Part of a small language model's weights.
Training: a variant of Adam for these matrices, 184M tokens, 6320 steps.
Each number is 500 + 50 x the weight over its row's rms, rounded and kept within 0 to 999. Layers, rows and columns count from 0. Numbers have three digits each. The size before them is the row's rms in percent of the matrix's.

# down: layer 6 MLP down (transposed), 320x128, rms 0.0681, rows 294-319, columns 0-63
# gate: layer 6 MLP gate, 320x128, rms 0.0823, rows 295-319, columns 0-63
# up: layer 6 MLP up, 320x128, rms 0.0746, rows 295-319, columns 0-63
down294 099:402467606628520465543621654440474486468514563463464474520483452470469459449596559520472493504582503436505430521598570478468469442385605476501475473546489536520553501534432525491494568479488556
gate295 090:507554535476493489504514560458489443542501537541458548579581478470513543476502472462502492476578506473495549526518539466482590508470494555543512417540505459463500534527498376442507400467598454
up295 098:582437458486467446450420511610578477478584559471467550529477521466454432493473440522398527544561495505584480441539473507439451531518458441462480583508508483573490470460396583470448569450543588
down295 101:556525519423494513437506492485461415467521510445505555502504504494490560568463509509443552592386455522458490538409423415485573429526543572495572577520530499511497536524541460542450431585466534
gate296 093:418509550524494476395481496557502465394526537460613402532457511429434528491522465458495519467551495454556415460499497512518526514438526343530488485534472391511443470448552521498597543577437560
up296 104:494619576553453526447557527447452410510389549513433507552501564471529552501540503518644473513526494467429493518552511511517519431502446543557441536492499544587547516520511387474523559544529553
down296 106:460475651529588525454529457425489502512518517579511501445497465463475538572519518520415503426476508551471503433487473475585519365440423583501455486433476518427450526496509507481550484589550528
gate297 085:531544439503465621522505543506527489422466516414619480439477517461503448526490490462564490440467524510568514470499432553449507463507639502525480446530527448485437543497601571436505495516526617
up297 089:485553522587519530513453555563502479539515513463548544450481503454505480576462476493603504467579493559550486517568443498447454511570539492472492435554592462543414471573625486489552482547486543
down297 093:435542490512549462614471587550414469501516504494492538522548474601514532547469465522421486535517481462479556439445558504515431444641390414482535519523479545505575510460461573579475467507550483
gate298 092:511517524592508461538577568492453479492509543454442507453542450456446482566580389470509412517470563476527395578424498538531489484515564517512515559466521465543399413532540556471561517505490500
up298 098:501539503379523445521432494513475480503480517570622482557533468479554495447591497497504567394529458465462573471620489455463479451434492435542528466434559527475471588458535410484492575512435498
down298 096:398524526525513506491510644544546478478530487527498518459372514497457485486532421425468475576473508528455457471506529505537437477462528466499474569509534509565479444553449583406530547561455516
gate299 099:545583467579447528532595477517504527445468482483458501494532569437575547497522595426499617552433550477507514445485458565534535456470496486521403480513529387509424507493442508554428466476552530
up299 095:505488414484440505422556459546590533485518480450468530511437493440599497563415602472486478570498546499510537452487435602512492459548454435465424466498587544512513497490427541621404480507500471
down299 096:438443461462572506544482476494523531418497489476448447429509552542498513553463470434469474470435490585500493499480509593421501489476433510386525579579445568542513541533598530443524479600468492
gate300 091:425484531457474490532395528563523433514488472556507442496451460474543461465552530588464563436483520502581541465381412455533643436480540461504518511550554485467457462561502423550613536531553531
up300 093:466515352535520513530447503481586490451388502469485547439523472532494389508439573439496506507541449490599511592426510452625539467505479521514547539527412452527525477465481505467468546466455457
down300 092:509523513447521493571387516512592468486516547455513473521486558437491455520493598558470525481520473527526604477510505495493608483552416456451485551533513438528467432477588585506525429527643451
gate301 090:484512512452542652417470495478555503367383455534453536460557505495490522519461465537473495573519522484482472414531515530506548498506564564395540552435578535429572475481452451455474434545497496
up301 091:471493502475458540527571574463596449450476530495520505476608473549612468542589574510400615452593539492472555447385391553437536479532532564458582484533528461472467485553399521444449498503520516
down301 093:517533509412436491481463383416517478578447535541476473482530448541455492491414528528390488528543551579524469560510462543589489466538469444536589486558499469392552440475587509525542533490583491
gate302 094:520397509548449465575480527407457518488498506454610487532438529491494500489407406497505555551557442455585581477484547435556529486544495499536439410452489424516505559539473409431485500461490559
up302 098:530462537580441440507498503500437574466469545500554535594582608526496572477504511414501502482647435536657487475514520511575571540589526473446500458476512469501517478500573456407530503435478511
down302 099:490482417464461437529524573513508485491520525475423516529490505466469464512510574492480549471608583596459514536407446535563509548498610576503584414542465485412562557453532486544482434471480447
gate303 096:470474366466457469565470481482477528491489513508541546479451560490545515525487466526560524540382518505481475444520610451471552492523621440574461439459422514487473473547468504561530496500489555
up303 098:500522444416466419472447495554546531504513552512437447441495598575469541543572477534504437429510450502594464450551508467497508545540522442616498446538458504581526508463396529581560510461628474
down303 100:491519536443547391506495539539556407541489474536519470510585441475580437471547464538513482504516612595472423529462527574495516418637419555535413594546530397477478503449484432563450452473498504
gate304 093:522509497528490508574436497509511478516500567509563509536413503476562502551553484515520499448478447535495406501542467472527486535543523598469590453499473523429547560495485533421575440525501469
up304 103:565569472434472444446495463583509404512500418538418613525630500522491493449461544537440509488518553481583502525484618555433379503504474461469543423438487479557476513491422540513596450516506504
down304 100:536478499486552548494520480490479540477498553470603483460514505345448410341454450537504488482416460466571472446463424549552459484431520532507537417543582548476575514513445430547434483537513535
gate305 096:531552515506597423498594579438468532514491516501493526603478480476472437541548505418549482484546451448465534561501445535417459515533530451545559496547448422592434577464418414484532516432486471
up305 095:522474506452469569438459493499478514540524496488538445536525491592457527498504470553517467503547517424597474606427565539451460536461533445480490523527591522633438576436516498511542462460436486
down305 092:519519437538458563594592479501539463533492528540415546483528480484572463549485486468466468508477548690512488510502482444476508453509470502443405518430518528523540419510460418565571476557455502
gate306 108:437562527543559490432491534527490477485423500501596382489496518543583515487491481555505500508510492504499391468551530467481407471512471498587532529446473528525468475564503445550532414520456457
up306 102:471498515453542476581528577492490495445682464572591544571467486502548464522491423483545461449493515498418438538597568504519527457480530434569423486465443514468421492482515538499555556482498479
down306 098:509481499545476544430487519494582506522435532497419520439562521452455438517432492554443519542495448449509587519459401396503489441629450442447546550453453554406466456543568520541525438407429550
gate307 095:584459477551549664563535542535609499440405491406536456469545535465530525506463495473498450435462485569520415502474530465549511577536483458518525462603501468494500456484523493484420532530465528
up307 096:546503452531549525369504597537499548430435503458506436525520498448502478536427542569399523531532489491493498473443490566561450541527550470560569472481536477543424408472493508555439471515507438
down307 098:438420470515486542607546529426542480538466464503480497381561515507546472516616529440549434521441517508436413514493542478500528463598472487479519547572553425415576411469472492525514513590570485
gate308 103:486604449483455619477418559499497488473468567561486434494523533421532534521424559427497442534480445507522519580431486549446532509505460584527490547451489459544476515444475451530389509363554458
up308 103:446434473562497551442601522566537480529424489547510486618483502481465517560539458547424507493547522513509515498551495581512430468536456430496591539542464605462585538415493566471566584522488629
down308 103:528519478404456433507434469524537588581518510551520414520492528544603555507547575492539416503493442502492485479494385495465526383492525527479414438487493532408440529555525496500465489539492407
gate309 102:507545573535498474415524481501471485466447541553498489573454491469464455490462452406538559461464499530533397466547575538576570455484505524492469523525435476530473490447408439549550394516554545
up309 104:462485547469428509512424479515457383520424492472551421555582497458529455465536518480597535443456600502518391462480386451584447476491465480579484478494555456424574465545420456592476494557477526
down309 108:529454569560494550498451484515481520529446423588504424520447548469474360555478518467499503546584577451526529602440508499547424454439458523486518499565548529481508384451497480467472459517591563
gate310 111:586468475487519573504511595504478470533505543544497484450483495532462493446463550437439490537519350510550483411387496484607552469481604440508535556443464488408454439552492501437539573574524418
up310 115:432573490538507473497536486507391516493518566537466437604466535497507575492573473565556532463462593505475506579600489443496419485474532465495493448499553411485524510510503469590473451381559553
down310 104:487501441482558528477553471419403450563532488502519460585503511495569516524532507531513496468518484519499447598575442440566492494457603436517425515506524522420534589494528491493548571490507491
gate311 115:483551473473476519413580571543497472423450500445487417553453530483499537545502427426457617452424477543471458503536489486478595470532497508539544502412460512510428477601527423564545454448424457
up311 105:484488455614539547567451521518485469500505581496473580457469494510462494454510584533509489493473538507537556474503597528565494583503528491511477550476500518482523476511519569400404563553509613
down311 098:527489425603457502560526489597525605427458476373536393476499575483488554435536468440462502498506478551498509523604467603509528532445497534425556502467594428374505457555504372433507433451536509
gate312 100:476596481549550562504563475493504443540439533562375468519451486541490375512519499414473528473429446430419399546477466420481543510466521574425491461476445423374533525534463547397548544508522540
up312 104:432527484393528533477533501549542491536512540512519431515512535508406476518574521519479549451485414446508464494401568381521521419538471572504454542446569462490573529549520433570543471440493551
down312 101:543451521463600558493535460549497500483484518449421464438425450532573536489584451460487571573484463605392484443554520526433534596524410508535524494556459611550532562534471462533561538560404499
gate313 096:480500430502492482462524585479536498536504471401498544566459525570609531515563497499499531492447445488534451530561475522462579523541490531457589510471481487438437546475509515367574526480533474
up313 099:559436508634511560578424448491485527602513506468470414480489575568585548508546475462483469527483473525535478532492547447566516514483470439552448513479492487507620553496589527504531543525472460
down313 099:450486485499523497538507520514412519499511513577487506478475472456485523425509510528572609398463515478530557411396511509425470529489567552433530433554495403548535521426590520496484488538527621
gate314 097:422469473446558527514543510495471451442420586446570498474552493479498447444426476527485457507415483528432446577439556544580495580503490437603509397424516510533448556492463482491397547523405480
up314 099:543377648477513469422477482499533507534500457613490527495516469540496461444505527592416481564472563500507503572399474542437439514446417466449508472494552472552498514474491552484535543416566472
down314 101:452543617491516531544515489501427501429499568555545503532459397450587522562478566476443452482451501459511434396479488432608538594524526424522402451484498487538530433547526497517453441518457539
gate315 111:486516507556500545482444536526497468545508525558586477519461477537456466494422546450437493470469382485601552498506447597509536489520536591472435540509453393406493503499460532414503486549497451
up315 103:479471488533556605425551539565533542536512529442491461415513551540546522510440433447538479398506502390516478434544498453498441543538551459528443512433467488426527467532443549473488519585531565
down315 108:523478523532482365504429608665467481575398518593525592457467517456468550546492477410523500505437535504484519457417479608434544436506495469524435529528465473446478523439483483533554530520489483
gate316 096:530597492492531523474534574472461504458498583452486542491494479576524395480490400479542543512426493469487431546467493473482495449520473432608503542411557559533482475528571538528535555475539495
up316 087:533470454514391456481574392437522415460547500480495460493499565515523536415538528450470477505580523431489451416502548569556447486465567490462517449588404408469545510511464535437505543515512544
down316 088:463514509550461586457534534542547506483523542431432504532523447480538515501513409430479510558482490510568415517454442534587468475445463447496546460442471455482485489498510463419440474443540464
gate317 094:562517514508436536504481502526427445533396491460529570485455548531617500503500526464549473500477448488475562432461394517551420489522481512514450470429511498566512519561530510551506460581402469
up317 100:545560419523544552498512477445501550374582535489548505560388503478571552516482538573541560498493436458465618469469575515514545490460475496373563495472486439348511445452429465429486546521507550
down317 095:469498522523394547502529416545484479535477494514499556398544456466537422500534432514542492496426480461506532465526544489551481451534548642535522534496473547521529473384512502544488481557496507
gate318 091:518410477547477522537462452434543445523563516482550429574525671615529422538511511513531490569489537445459471457463436478476524473494522492482495545424534527388525553514590488462491524548473483
up318 090:508587493461430483515452376484511496571525501543470460467508549534494524640537584582496513512546601481513523418420460462570486526490460512485516540503571527421556559463489495495547507544495501
down318 091:539636503500530411555588447484448555553564559585515545439494452478487477532568472447500526474560546399501507502459585491431486579537488542460457363528519423565513512457395522494529536482596504
gate319 103:468570545475535412521535511426513524553468455407470435497525458547479556491436483542517518424556488475532464470464484528559561478542517504463435583452510541538586464558478528434540489455595477
up319 108:590501503461547565558563521565513487511458450491452433486480438483457531494587548415523511537441443502523568447485403426428474526523476553447517520455518497453492512432493464483460522568483474
down319 106:556457535474507477516438511507456471602485482486520501530515554533494497474440508592471423461435555540488652487532472506531434599520452492462489558592561492473400497509510413551456387550498437